{"num_hidden_layers": 12, "hidden_size": 384, "num_attention_heads": 2, "num_key_value_heads": 2, "head_dim": 128, "intermediate_size": 768, "vocab_size": 25164, "hidden_act": "gelu", "norm": "rmsnorm", "norm_place": "pre", "norm_eps": 1e-06, "positions": "learned", "qk_norm": false, "attn_scale": 0.0884, "bias": "none", "tie_word_embeddings": false, "parallel_block": false, "extras": ["capped logits"], "init": "uniform", "init_std_qkv": 0.0255, "init_std_o": 0.0, "init_std_up": 0.0255, "init_std_down": 0.0, "optimizer": "soap_variant", "learning_rate": 0.00382, "lr_mult_qkv": 0.4, "beta1": 0.95, "beta2": 0.95, "lr_head": 0.00898, "max_grad_norm": 2.0, "warmup_steps": 200, "schedule": "wsd", "decay_fraction": 1.0, "decay_shape": "sqrt", "final_lr_fraction": 0.1, "batch_tokens": 262144, "max_seq_len": 1024, "doc_mask": true, "train_tokens": 726100000, "max_steps": 2770, "dataset": "wikipedia_en"}
Each number is 200 + 20 x the weight over its row's rms, rounded and kept within 0 to 999. Layers, rows and columns count from 0. The size before them is the row's rms in percent of the matrix's.

# down: layer 9 MLP down (transposed), 768x384, rms 0.0873, rows 170-222, columns 0-63
# up: layer 9 MLP up, 768x384, rms 0.0786, rows 171-222, columns 0-63
down170,110,155,194,169,193,205,199,180,167,204,206,182,168,193,170,181,246,187,213,181,194,197,207,207,237,198,192,196,221,197,225,212,192,188,189,231,176,209,191,202,209,197,199,234,228,203,197,175,196,161,216,206,242,200,184,212,204,172,224,207,214,212,192,201,224
up171,091,163,210,238,207,194,230,225,205,204,173,191,159,208,192,180,229,203,213,197,187,215,205,195,163,185,193,187,225,193,189,253,191,226,193,138,193,179,214,211,188,161,167,229,192,222,225,146,208,211,181,207,183,215,178,218,201,199,187,183,196,205,155,210,205
down171,091,207,212,203,235,161,145,188,202,192,185,221,227,212,174,182,191,184,232,215,190,218,223,210,217,185,180,235,183,188,223,211,176,210,155,220,228,191,217,211,227,239,219,170,172,173,176,208,199,195,203,209,225,219,201,196,185,215,181,200,238,180,224,165,186
up172,087,173,195,173,195,212,233,217,177,203,190,241,185,202,203,200,195,248,153,219,206,201,228,192,207,214,196,206,251,180,200,213,212,202,211,205,203,223,202,174,199,213,210,236,189,178,209,227,200,182,209,227,204,217,231,195,216,205,224,206,232,203,239,236,214
down172,101,209,177,197,201,245,175,187,186,167,233,195,181,200,190,195,139,160,203,163,152,209,187,218,220,202,201,183,160,234,226,187,182,247,170,162,200,211,196,202,206,190,169,210,199,181,178,217,210,225,210,195,169,245,185,191,192,168,184,173,199,202,198,202,230
up173,100,214,187,253,178,172,182,195,180,175,181,207,198,196,194,180,214,194,186,169,189,219,214,226,173,179,191,227,168,246,208,188,210,211,214,206,212,175,166,177,234,215,208,194,199,210,198,211,206,189,183,196,233,227,200,198,182,200,216,200,215,200,169,236,254
down173,115,161,233,186,178,202,201,212,194,237,205,182,181,204,205,205,178,201,203,222,212,174,210,160,195,241,188,186,220,172,182,206,171,192,141,181,195,227,240,239,183,184,196,206,184,160,178,150,227,215,205,198,183,167,205,208,191,184,188,218,205,209,214,201,167
up174,094,199,223,213,206,211,187,175,217,234,241,204,212,222,218,193,207,229,201,200,206,226,146,190,173,217,170,222,179,229,206,197,179,163,218,237,192,231,170,182,226,204,166,201,179,174,172,207,198,200,210,191,186,198,186,123,199,199,199,191,210,206,230,177,204
down174,092,216,211,176,201,189,193,234,202,188,172,230,200,202,180,230,200,189,237,195,165,208,171,174,181,198,190,194,217,177,200,221,235,186,193,178,214,174,185,211,177,176,223,192,204,187,203,224,217,192,209,210,177,174,189,202,173,198,198,209,205,212,171,200,194
up175,097,212,186,212,168,193,206,211,197,174,227,208,173,185,189,199,203,199,219,251,209,164,213,239,206,188,217,207,211,215,181,204,179,224,187,172,199,187,189,171,194,210,178,185,178,205,189,189,166,221,204,232,183,220,197,174,191,192,201,177,179,159,212,202,193
down175,095,192,203,189,187,193,182,234,210,189,180,166,206,201,202,212,211,212,176,208,193,250,176,188,197,197,173,231,221,176,198,205,223,208,194,213,233,211,201,197,193,206,185,166,177,204,213,206,196,181,193,196,186,176,200,194,225,198,204,241,192,212,159,213,202
up176,112,229,210,202,186,182,163,181,231,200,222,209,191,222,193,233,212,165,188,212,224,154,198,206,202,200,197,201,156,216,213,152,218,174,167,183,197,197,176,186,202,236,176,199,220,173,205,204,194,206,206,214,197,211,202,240,221,211,207,187,225,215,188,193,202
down176,115,222,206,211,232,197,230,211,185,231,163,223,228,162,216,187,235,215,220,174,222,209,245,237,231,185,190,233,156,218,202,204,213,189,164,213,156,189,191,212,186,193,185,217,168,163,210,213,174,176,203,185,216,203,202,168,196,161,219,189,250,196,204,185,223
up177,087,216,207,204,205,200,193,199,206,207,191,222,212,177,205,188,192,223,194,194,189,191,187,186,188,209,195,200,186,179,176,186,219,181,195,187,193,187,172,158,178,162,219,186,209,177,194,175,171,221,232,217,194,186,230,231,194,213,168,200,178,206,219,223,233
down177,097,163,195,193,204,188,180,210,193,197,224,213,209,244,136,196,171,179,224,223,225,201,173,182,200,235,181,194,204,188,211,217,175,155,193,222,227,156,200,208,200,241,186,217,179,222,204,232,230,195,230,193,201,177,209,181,218,198,174,195,227,198,189,196,193
up178,088,225,185,164,241,190,219,238,195,195,205,183,190,178,239,180,203,167,201,175,233,196,197,210,197,222,217,209,187,176,186,214,194,192,175,180,235,184,193,219,242,217,179,213,211,211,193,198,218,179,188,165,226,168,198,223,173,200,216,230,181,189,184,206,184
down178,084,213,182,202,196,189,181,170,225,209,179,186,207,227,173,215,233,216,190,226,230,204,248,177,190,195,178,178,217,233,179,174,201,169,214,216,218,206,218,196,207,175,155,233,216,196,207,173,160,201,174,172,184,206,187,199,207,209,178,248,231,208,177,195,225
up179,100,172,206,189,223,193,209,211,166,212,190,188,204,214,169,210,181,172,213,210,192,235,167,186,149,188,233,194,199,211,215,170,180,202,226,210,173,196,194,242,190,190,186,228,198,173,203,224,180,219,189,192,193,162,158,185,216,177,212,172,211,181,191,184,190
down179,098,200,234,205,200,197,206,198,201,186,235,192,214,199,214,221,191,211,190,241,202,194,213,190,177,176,183,209,198,234,169,215,227,182,188,194,218,192,203,189,206,279,202,202,206,193,211,210,211,174,188,179,229,227,209,215,213,235,189,203,199,200,196,206,202
up180,100,184,209,218,223,198,202,197,201,236,199,177,209,175,195,168,194,179,196,210,189,174,187,231,192,186,217,223,203,218,154,208,191,223,224,218,225,159,185,179,193,192,202,222,185,210,210,193,196,196,235,230,189,188,184,163,190,170,177,194,195,177,210,208,165
down180,100,197,246,221,182,217,195,166,203,208,175,168,183,150,193,184,207,202,206,185,177,206,196,203,142,208,196,202,198,219,194,173,179,165,215,210,213,207,193,208,168,209,186,214,208,201,207,211,212,177,187,196,201,198,201,211,204,187,196,173,166,201,210,213,197
up181,090,209,195,209,196,213,139,187,208,226,208,218,210,218,216,198,215,188,213,184,154,183,217,205,211,187,192,211,192,197,198,208,228,178,249,221,195,186,170,232,244,197,208,195,206,191,215,202,252,208,229,217,233,199,180,180,207,174,212,216,176,206,236,189,200
down181,096,193,168,218,178,245,223,195,177,233,181,237,184,203,194,183,198,226,207,173,200,207,183,244,195,227,217,182,187,204,196,165,189,205,177,193,186,205,196,161,218,200,197,200,199,213,188,196,210,193,157,217,185,197,177,218,185,222,170,179,230,182,176,175,185
up182,102,206,194,190,213,176,202,195,173,217,218,214,166,204,222,182,227,205,194,181,168,189,211,205,195,249,238,198,188,181,186,207,167,186,190,198,214,208,240,262,175,201,167,169,215,227,190,182,170,245,215,215,207,208,181,198,215,224,185,239,208,201,208,195,154
down182,105,209,228,158,194,188,233,211,173,188,200,219,191,188,192,232,166,217,200,224,197,170,212,164,178,202,181,201,205,212,191,163,204,209,190,205,183,207,189,200,207,210,183,190,224,175,190,197,191,192,174,222,187,207,210,176,230,210,176,178,194,183,205,178,183
up183,095,223,188,207,212,200,236,205,203,214,172,218,225,210,186,219,205,218,213,193,195,225,187,233,210,209,163,211,188,201,189,189,191,157,211,245,176,222,200,229,185,133,212,203,176,221,206,189,218,178,219,192,156,219,212,201,202,221,225,202,178,219,191,187,237
down183,094,172,203,194,201,208,204,199,229,234,195,210,208,197,181,197,227,209,184,199,189,211,175,216,215,200,211,186,204,207,202,202,218,206,207,182,209,193,189,160,203,227,222,222,168,178,180,181,204,190,192,176,246,225,218,202,221,172,220,208,190,196,229,228,192
up184,089,194,216,198,188,168,158,196,194,212,206,197,225,185,168,215,203,217,189,205,148,222,230,189,187,194,166,210,215,228,217,194,158,185,204,224,181,203,200,180,205,193,195,208,232,219,199,209,200,191,224,204,210,197,213,170,170,198,211,216,216,166,184,205,178
down184,103,201,201,219,181,204,196,230,246,205,208,223,173,210,205,182,217,192,194,140,197,197,162,213,190,234,234,179,194,207,229,202,208,237,192,169,218,195,203,186,200,249,208,218,172,195,209,196,213,178,199,195,166,204,214,208,205,181,197,203,199,177,221,183,213
up185,092,217,180,183,192,181,186,236,215,225,220,197,171,192,173,200,206,174,200,208,196,185,197,208,179,201,206,190,161,227,196,229,175,220,207,173,198,195,164,235,203,209,187,205,197,198,228,211,231,198,207,214,209,208,205,200,206,197,205,206,202,205,225,227,223
down185,097,208,194,196,180,239,209,191,199,190,191,230,227,212,223,224,171,188,169,205,170,228,187,239,224,205,167,213,203,200,223,191,186,207,212,203,203,213,216,224,209,169,210,221,184,221,171,199,236,202,230,178,186,183,173,181,185,215,151,180,207,209,208,172,220
up186,096,192,178,199,196,146,166,219,235,234,194,196,220,199,183,183,223,203,165,197,209,228,243,240,204,189,205,203,204,233,204,219,214,161,229,169,202,214,224,211,211,183,163,214,198,209,190,219,194,162,176,219,179,222,180,223,219,209,227,180,172,199,208,181,221
down186,095,202,240,204,198,268,228,215,216,221,216,219,183,208,199,174,201,146,216,189,178,191,202,194,208,207,191,178,191,181,203,203,162,178,183,184,234,201,219,196,232,214,220,178,192,202,164,169,229,211,200,152,201,194,198,186,190,202,168,218,211,203,184,196,212
up187,086,194,215,186,207,208,192,222,186,231,254,170,217,209,214,211,225,249,196,215,183,200,203,213,193,168,222,196,164,209,193,204,204,208,188,222,169,175,221,195,177,210,170,191,200,169,193,199,218,173,212,192,207,202,198,210,182,197,192,213,233,189,216,187,174
down187,092,202,221,204,181,229,198,181,196,211,179,214,218,172,199,190,199,153,183,190,166,203,232,210,200,225,175,181,191,213,201,199,194,200,234,179,204,193,206,201,206,238,201,194,192,198,227,180,217,210,184,195,164,182,214,214,160,167,182,166,206,154,182,185,192
up188,096,210,207,199,210,194,202,219,179,189,201,188,183,206,166,160,172,203,233,207,183,146,188,189,202,187,204,198,195,190,188,218,206,210,186,218,209,184,206,205,167,173,184,194,153,178,183,198,197,210,201,232,218,223,202,178,167,229,152,186,226,211,193,164,176
down188,099,234,218,204,212,209,193,195,227,235,196,188,219,226,206,215,230,216,206,216,192,233,217,152,224,199,204,194,210,201,190,174,227,192,184,218,218,179,195,203,196,187,212,199,184,229,212,216,169,224,233,202,198,184,186,166,199,198,205,201,209,160,178,205,194
up189,102,191,198,178,200,134,230,181,172,196,190,217,220,200,187,189,179,213,203,175,209,200,232,203,210,207,184,178,223,189,174,212,173,196,225,213,185,175,226,248,173,197,217,182,218,212,196,198,173,196,205,196,210,254,187,180,234,184,194,164,191,204,184,173,185
down189,105,177,203,193,231,221,186,206,200,225,158,208,179,207,220,209,216,148,193,220,220,230,200,188,214,227,203,231,190,229,209,173,177,224,193,229,202,205,183,177,264,207,201,211,220,191,187,230,209,206,230,193,199,186,207,171,181,197,184,200,202,217,211,237,174
up190,107,205,194,223,201,228,214,199,229,161,203,197,164,191,207,181,162,206,204,195,203,189,219,226,171,224,197,248,184,165,198,225,203,180,207,216,194,180,195,239,170,212,201,239,186,211,157,181,233,223,216,202,210,178,184,190,181,214,186,230,226,207,212,220,190
down190,095,186,178,239,202,247,211,211,210,210,148,217,206,186,199,198,223,196,205,156,195,187,208,214,152,220,204,186,184,193,212,200,183,233,266,224,168,153,180,206,197,216,237,221,197,174,190,168,174,204,158,207,163,198,184,198,197,189,230,180,205,206,202,193,201
up191,101,211,200,212,209,194,209,174,204,225,209,187,155,196,198,235,194,202,208,182,220,176,174,195,188,217,225,222,188,171,222,220,210,164,210,188,193,226,160,195,207,180,182,181,230,185,211,194,195,205,196,150,185,215,171,202,179,169,225,154,206,222,186,218,215
down191,097,185,191,202,172,180,221,195,212,179,193,191,182,202,177,183,195,221,197,162,215,226,187,209,178,226,175,215,219,202,225,239,231,195,180,203,203,188,218,204,214,180,223,169,233,198,218,197,170,217,204,198,207,225,212,198,201,237,175,186,197,210,223,220,178
up192,089,184,202,202,208,191,180,169,190,208,222,180,197,178,196,161,179,187,204,218,228,204,214,208,205,171,192,203,195,206,177,182,202,193,192,219,233,219,184,208,178,222,223,197,223,203,178,182,214,244,202,199,204,189,251,222,167,162,202,205,201,242,170,211,195
down192,094,199,195,177,188,192,193,218,249,246,203,202,210,222,213,188,197,216,215,196,224,213,176,182,210,176,227,205,228,192,224,220,208,195,218,210,161,185,181,204,197,175,206,190,198,190,186,206,186,209,218,192,197,185,179,231,216,180,189,214,193,178,183,176,198
up193,095,219,212,193,191,180,189,239,218,234,186,188,201,187,220,193,202,203,193,198,192,179,216,197,176,195,185,196,202,191,198,213,179,207,170,227,158,238,207,218,206,218,171,195,167,210,249,157,206,197,218,237,213,196,176,233,226,199,198,208,201,207,182,200,210
down193,088,187,141,173,190,231,224,219,211,237,215,191,209,208,177,213,182,207,214,184,229,179,211,182,221,211,237,194,208,211,177,195,225,187,222,213,213,165,229,197,207,186,203,184,227,185,196,211,216,189,238,235,193,202,199,171,204,215,192,226,200,216,200,209,200
up194,101,194,240,234,201,197,227,207,190,214,235,178,177,191,194,195,216,225,186,204,186,195,193,190,175,192,196,189,179,211,197,219,187,232,207,230,227,163,247,226,224,220,172,208,189,187,204,195,197,240,210,188,223,188,175,186,173,196,185,166,230,160,210,189,157
down194,091,167,223,223,180,163,188,175,225,203,182,189,223,197,214,192,214,205,231,196,198,203,188,183,185,185,205,208,216,210,211,203,204,174,203,187,209,199,198,205,171,130,195,196,218,162,204,208,171,170,186,232,226,189,202,188,200,207,206,221,220,201,197,153,225
up195,094,184,201,220,193,217,206,175,184,177,269,192,178,202,183,190,165,209,196,217,223,218,191,221,184,212,187,218,215,188,182,185,200,211,227,199,216,196,208,184,171,205,183,230,204,199,220,248,225,218,212,200,183,216,200,217,179,202,193,206,197,208,218,223,204
down195,104,192,176,191,224,187,223,193,226,231,147,178,184,223,240,190,198,206,208,197,167,179,212,158,210,216,181,195,182,206,212,188,246,208,190,150,179,176,205,191,223,222,166,211,154,211,200,253,183,202,188,203,197,189,215,210,214,193,200,176,191,219,222,185,216
up196,095,238,175,202,156,198,178,213,245,198,219,203,212,186,196,198,193,216,215,209,180,197,172,192,173,181,168,188,218,171,180,193,210,195,191,180,188,198,186,206,188,223,187,178,193,207,197,208,195,184,209,212,194,203,181,163,201,207,234,196,206,217,214,190,229
down196,098,182,209,208,207,195,191,213,186,221,206,189,192,223,169,182,186,223,187,183,150,210,200,208,253,219,202,208,210,216,173,200,186,222,193,188,178,225,198,194,216,198,233,178,206,174,223,185,186,198,223,197,184,185,226,191,184,185,170,214,184,203,203,195,184
up197,095,228,182,203,224,182,180,198,200,205,153,232,198,221,202,191,204,232,194,168,213,220,172,197,215,171,171,175,198,227,233,190,207,176,197,169,195,183,199,214,214,215,172,179,206,232,244,156,174,195,236,237,185,208,198,186,193,189,223,222,191,219,207,227,210
down197,107,211,180,198,174,211,212,248,209,217,212,215,194,185,187,217,182,236,189,252,179,166,219,196,199,223,202,239,186,195,212,183,211,209,174,216,196,216,156,208,200,194,194,219,185,183,190,203,198,199,189,173,203,176,211,196,186,164,197,197,200,179,198,194,195
up198,104,181,171,188,180,195,179,213,210,188,181,192,228,196,203,198,189,195,188,178,178,195,199,220,189,186,180,196,207,178,207,188,251,204,194,170,203,179,192,188,207,182,193,180,215,203,191,209,220,221,216,190,181,188,186,231,186,166,164,174,221,234,180,205,192
down198,091,207,200,218,190,230,195,162,209,208,200,210,176,224,204,189,206,226,218,229,184,178,196,178,198,210,239,185,174,193,151,215,206,204,231,220,225,220,194,223,193,218,199,211,210,198,216,199,203,172,188,231,212,191,212,188,181,231,233,207,200,196,202,198,213
up199,100,200,230,217,209,177,191,186,217,183,179,225,205,215,183,178,204,205,197,210,180,191,180,213,157,217,192,194,179,230,181,213,185,185,194,175,208,189,201,203,227,179,185,168,207,239,223,193,180,196,184,196,173,216,194,173,217,167,201,199,198,210,185,203,226
down199,101,190,214,181,219,201,212,215,218,216,237,208,201,196,256,241,184,188,190,205,192,195,226,164,179,189,209,205,209,194,205,200,212,195,199,199,204,229,220,200,195,211,191,196,205,188,210,234,170,228,170,178,175,213,208,164,199,193,195,197,202,214,226,181,202
up200,100,170,218,242,190,199,201,157,201,207,200,220,208,205,210,187,209,192,204,213,218,189,227,150,216,207,206,193,182,207,186,216,199,176,161,194,209,220,204,225,154,218,190,214,233,200,201,212,203,207,195,191,218,199,185,183,185,200,240,159,192,183,189,223,195
down200,102,201,210,181,190,154,205,181,226,193,189,200,237,197,198,208,177,177,199,215,214,224,201,190,236,192,173,183,204,176,175,199,199,206,197,181,195,185,223,175,213,193,201,215,208,198,212,174,173,189,213,205,178,185,207,181,217,194,193,189,208,189,185,183,196
up201,107,179,210,239,222,226,216,240,203,183,197,216,195,210,176,187,171,208,190,219,175,202,206,168,240,246,200,210,206,199,182,202,221,216,219,228,230,228,229,225,207,182,218,201,208,207,186,172,181,216,222,220,203,179,179,207,169,256,189,155,189,215,191,212,213
down201,116,207,193,201,155,219,195,178,175,168,183,197,247,217,206,188,196,206,165,223,202,209,190,205,218,224,154,194,157,192,199,217,207,188,225,173,192,183,208,187,205,200,197,197,221,216,191,219,240,221,179,194,207,175,230,227,163,173,210,183,170,225,202,201,203
up202,097,217,230,202,196,188,227,208,190,218,174,203,204,213,154,186,189,227,192,180,214,200,212,171,151,217,223,211,214,202,219,195,197,200,203,231,182,220,222,200,187,191,206,204,186,190,212,225,221,200,187,217,180,220,193,205,163,182,212,217,194,182,197,222,192
down202,093,212,213,174,169,214,182,184,193,203,214,224,188,198,194,216,191,208,197,195,197,176,185,249,229,214,179,215,216,199,202,214,175,196,212,182,205,167,184,184,210,214,190,219,200,207,197,175,190,208,226,174,193,208,218,218,238,210,214,183,186,214,194,198,231
up203,093,218,220,200,214,190,207,183,165,188,209,190,178,205,207,210,175,222,183,198,208,258,223,221,220,182,212,191,197,175,199,232,234,232,179,222,190,231,208,182,199,221,218,161,212,212,232,189,206,203,246,221,211,230,165,225,210,184,202,185,185,174,212,182,208
down203,096,199,188,209,174,205,183,225,246,209,201,211,188,223,207,185,231,203,239,200,211,183,166,168,194,210,179,197,178,245,182,210,172,179,205,181,179,165,223,181,203,214,181,250,192,191,225,198,225,210,147,215,194,174,183,222,187,229,194,198,188,227,208,175,183
up204,090,203,185,223,162,220,175,211,187,212,165,175,183,218,193,217,207,232,208,212,198,206,208,163,149,201,214,193,163,195,210,228,222,160,208,218,228,175,215,187,205,163,203,199,171,220,161,223,184,203,187,170,213,197,203,197,201,196,209,207,156,182,196,226,224
down204,105,182,230,260,181,207,170,193,218,225,188,208,221,197,176,196,216,188,175,194,213,177,199,213,184,190,187,196,186,199,191,219,224,187,239,204,157,180,203,165,192,221,183,217,238,195,199,168,219,204,217,213,178,181,187,197,227,186,182,177,185,175,206,193,173
up205,096,237,204,208,177,227,149,164,185,217,186,187,191,189,232,206,219,222,214,228,232,199,185,208,173,178,216,172,182,197,182,173,213,198,199,220,204,196,213,220,159,241,214,209,199,205,209,165,187,220,210,230,199,219,210,205,189,220,202,227,167,216,152,172,203
down205,098,197,196,208,183,215,211,222,187,205,200,219,195,230,222,171,188,203,214,211,201,219,164,187,183,213,220,203,166,206,172,224,185,191,178,207,188,211,180,177,155,199,194,195,212,196,187,234,217,209,262,163,179,201,163,194,174,214,221,251,193,194,211,229,179
up206,098,166,193,197,222,159,177,175,196,205,183,196,205,211,177,192,225,218,216,194,192,183,179,221,195,189,189,161,186,213,192,204,175,200,207,221,159,206,195,190,172,177,202,196,188,205,212,225,193,170,198,236,165,196,195,188,202,206,196,188,194,199,184,179,190
down206,086,247,193,180,166,210,173,199,203,180,206,203,225,181,206,180,153,212,203,212,228,199,221,184,145,236,186,206,231,216,208,193,194,188,170,178,211,221,201,249,257,227,173,202,194,198,185,185,233,209,197,148,227,219,209,247,191,199,203,210,179,192,158,187,222
up207,101,171,195,186,201,194,198,232,200,181,192,219,198,240,199,189,192,188,214,170,195,162,222,216,168,174,207,193,189,189,216,230,222,213,164,181,209,206,176,206,185,210,206,199,189,236,217,168,208,181,178,206,199,216,160,198,181,166,177,197,210,180,177,192,214
down207,095,206,169,179,242,221,151,195,192,220,204,163,198,178,166,157,193,211,214,226,181,183,181,208,158,201,214,192,178,222,192,202,162,166,235,216,210,231,191,173,205,201,169,167,204,195,190,228,188,223,217,202,194,198,209,176,192,227,199,242,182,229,233,206,164
up208,100,197,237,201,192,211,219,185,213,181,180,237,178,219,187,238,216,197,185,175,219,207,203,193,214,188,197,212,166,181,193,177,213,201,153,192,193,217,174,190,197,193,193,196,219,174,166,199,187,192,220,201,213,204,215,203,208,209,206,205,197,213,210,218,215
down208,107,209,214,221,213,241,193,196,194,218,220,191,205,221,188,206,201,175,218,196,195,184,171,151,199,196,193,214,196,211,193,194,180,187,192,222,149,210,162,184,187,228,199,187,221,171,198,201,237,184,197,221,179,205,202,189,211,180,182,225,209,202,231,201,188
up209,105,183,208,187,195,174,172,210,205,196,195,207,230,213,158,180,188,200,181,197,175,201,213,221,191,187,175,253,196,193,217,188,197,218,236,223,199,153,223,196,180,187,214,159,211,183,208,211,180,202,193,224,196,219,176,204,176,221,205,212,157,205,214,261,158
down209,099,192,199,188,199,189,203,191,186,178,206,213,204,238,189,163,220,213,205,218,192,234,213,176,208,207,190,222,204,207,202,202,198,223,207,198,171,200,234,192,238,182,170,219,201,175,186,197,187,251,220,172,199,202,168,210,184,209,198,223,213,225,217,183,213
up210,109,203,207,195,201,222,203,192,178,224,196,194,194,189,146,229,217,193,197,201,188,216,219,188,234,223,177,210,175,187,208,210,227,199,220,183,241,184,236,194,242,173,168,196,205,189,217,194,177,228,245,166,203,190,182,179,194,234,183,209,224,220,210,197,210
down210,097,213,184,178,184,208,197,181,191,173,206,195,172,191,206,176,188,174,164,213,230,209,191,177,213,176,173,191,222,215,213,198,218,174,176,184,207,197,199,224,166,201,224,205,182,226,200,205,209,204,205,201,202,168,208,187,195,203,204,192,239,238,192,208,200
up211,106,172,185,182,190,202,208,214,202,216,201,243,179,206,223,194,191,220,179,204,232,205,226,211,216,188,194,227,191,201,244,214,183,171,172,200,224,211,179,162,184,209,190,195,212,198,229,222,209,169,207,214,186,186,180,217,177,204,213,228,203,194,213,240,198
down211,098,213,194,222,207,186,184,230,191,174,175,209,221,196,188,214,179,186,159,193,169,205,193,180,191,183,205,187,213,177,191,257,195,173,222,189,213,170,215,205,221,208,211,212,181,238,190,195,237,173,185,191,208,191,194,185,213,180,221,207,189,191,203,159,174
up212,102,200,197,209,214,224,218,193,173,188,199,211,221,194,203,229,183,206,169,226,179,184,196,197,173,176,186,205,186,194,204,200,194,204,200,177,171,189,195,220,237,212,225,229,198,163,204,221,194,182,178,169,228,191,216,218,185,220,227,175,220,223,228,245,198
down212,093,180,222,225,191,201,208,235,194,187,205,189,196,202,195,188,223,190,206,193,214,222,193,205,187,216,202,195,229,241,214,235,184,181,215,174,200,222,203,207,185,229,178,205,173,193,206,186,191,235,237,222,223,218,187,183,182,198,209,218,204,193,176,165,205
up213,098,234,250,208,153,211,173,211,187,222,212,185,186,221,254,174,178,205,189,212,168,184,200,211,215,216,186,182,219,188,223,217,232,170,180,212,177,205,164,207,196,181,248,206,198,221,205,183,238,200,191,200,172,157,204,202,203,163,191,191,201,190,236,222,204
down213,094,201,208,226,218,228,217,181,208,191,173,223,199,211,191,184,223,163,225,203,194,192,230,187,179,188,204,199,190,211,249,202,190,174,212,216,210,184,222,233,194,187,156,184,215,203,213,205,169,220,171,194,195,225,221,226,194,208,206,188,186,217,190,173,183
up214,098,203,211,199,237,196,182,193,205,194,193,231,198,207,184,185,178,172,196,205,197,187,251,180,194,200,199,177,244,185,204,184,190,209,207,179,223,164,176,179,192,193,190,212,200,217,219,171,204,204,223,253,201,214,210,189,175,190,180,197,201,208,226,228,167
down214,114,223,192,157,204,218,181,219,200,209,193,184,209,183,193,172,199,190,208,255,177,197,157,186,245,232,205,198,213,187,228,149,239,189,214,215,188,229,210,220,184,182,198,211,210,217,191,210,206,187,204,184,179,200,212,197,192,213,244,164,198,172,185,175,193
up215,087,178,182,196,208,201,222,230,179,245,217,220,225,182,197,185,199,226,213,209,194,151,174,177,214,200,204,231,227,174,235,178,211,213,165,205,193,238,178,187,203,185,225,218,187,195,202,223,186,188,186,152,188,236,164,212,211,205,179,211,156,137,196,208,219
down215,095,198,202,210,201,208,210,189,173,172,202,197,177,183,203,176,199,202,173,232,219,214,192,193,149,198,173,173,175,216,198,193,209,167,210,199,193,174,180,193,204,206,156,196,206,217,197,196,173,205,194,203,209,177,247,184,176,212,166,181,217,213,205,211,152
up216,092,216,183,224,217,183,203,175,200,210,194,207,249,200,220,207,205,202,217,203,155,179,175,229,175,191,203,217,210,201,200,211,199,221,220,216,227,197,214,213,200,212,215,224,219,158,185,207,203,170,222,187,150,194,237,211,239,199,183,208,189,186,223,193,202
down216,112,186,180,211,203,209,183,220,235,188,197,263,218,196,158,177,213,187,190,191,219,200,206,194,206,202,184,191,165,198,204,202,190,191,185,224,190,190,193,201,194,211,221,180,198,200,179,199,197,224,199,187,196,206,191,208,180,180,192,243,154,223,181,201,200
up217,101,219,230,190,191,234,172,193,180,207,233,172,210,169,213,215,203,212,237,218,163,182,196,197,214,190,190,208,200,220,214,206,204,214,185,195,178,178,198,201,179,225,166,208,235,220,224,217,213,218,191,176,225,198,200,184,216,198,216,200,205,214,202,210,218
down217,110,186,164,204,211,203,245,211,221,164,203,225,179,218,203,190,203,168,219,237,174,203,205,197,195,180,219,194,217,215,188,192,203,158,155,199,173,208,217,200,210,203,201,207,199,197,173,171,200,241,219,182,187,152,142,201,201,204,182,215,175,223,173,230,186
up218,103,195,185,189,200,202,161,188,209,174,185,225,194,187,204,212,187,211,176,187,162,213,180,243,205,215,187,223,199,220,194,218,170,187,210,204,220,197,179,188,212,200,190,218,208,182,217,279,203,193,202,176,192,225,210,175,190,187,180,204,182,225,194,190,216
down218,106,199,193,236,214,144,199,221,179,178,202,211,207,202,170,152,220,192,224,176,242,188,171,206,178,214,187,205,193,202,208,204,194,213,193,186,199,191,180,155,218,182,241,179,187,214,215,218,186,233,192,206,185,209,201,185,192,195,197,200,181,199,165,176,182
up219,095,260,184,186,205,234,203,197,199,199,156,192,201,226,184,210,204,229,183,212,204,194,163,221,210,198,197,229,149,202,210,210,184,231,175,191,198,166,229,194,229,177,208,217,214,219,202,192,167,218,211,181,169,189,195,215,147,215,224,197,208,200,227,197,234
down219,099,166,191,205,187,231,178,188,188,179,227,203,203,176,191,197,180,203,209,206,210,218,193,205,194,186,173,215,242,175,213,219,192,207,198,191,225,185,209,177,178,224,198,156,194,181,195,213,230,197,201,208,232,163,191,186,236,169,191,171,174,199,249,237,198
up220,088,201,207,197,183,184,190,210,178,182,231,210,166,186,222,183,183,181,231,217,187,218,189,206,160,233,217,202,175,194,204,194,228,207,217,174,205,219,197,212,246,186,208,205,168,237,218,208,197,214,198,228,207,196,180,197,176,190,192,213,176,197,156,203,192
down220,100,218,218,180,150,202,198,218,216,212,219,184,210,182,225,203,228,205,190,201,165,181,179,217,209,203,207,218,233,215,223,176,225,163,153,201,190,228,239,190,187,231,226,185,194,208,210,203,219,205,219,178,192,200,197,205,219,200,211,227,179,193,193,149,185
up221,099,199,203,227,177,189,197,168,199,232,224,186,166,193,205,208,211,184,193,188,139,202,178,194,202,203,203,219,151,196,206,192,228,171,215,195,214,197,193,230,219,214,183,184,213,166,207,206,186,202,167,187,193,197,210,207,186,175,203,248,228,206,179,183,200
down221,104,182,169,164,190,214,207,232,190,183,203,173,184,212,184,209,204,184,216,169,223,218,171,234,157,214,186,171,195,254,176,184,151,190,224,194,201,222,181,228,213,203,187,216,189,198,211,202,190,173,202,219,185,192,198,207,189,211,196,181,213,192,219,198,217
up222,106,217,167,219,232,191,182,185,184,216,213,184,195,196,191,204,228,194,178,177,195,192,194,190,230,220,201,192,193,191,175,232,211,219,240,174,190,205,213,169,195,225,205,210,186,225,191,244,210,222,207,205,156,219,212,235,241,170,207,162,208,226,183,235,231
down222,120,191,180,183,205,215,176,197,206,226,187,226,198,217,180,252,219,203,195,163,225,195,208,201,256,221,185,199,211,188,192,241,244,184,198,186,178,229,210,210,192,205,195,158,208,172,223,231,228,202,215,188,201,179,210,236,214,193,197,203,186,173,194,204,188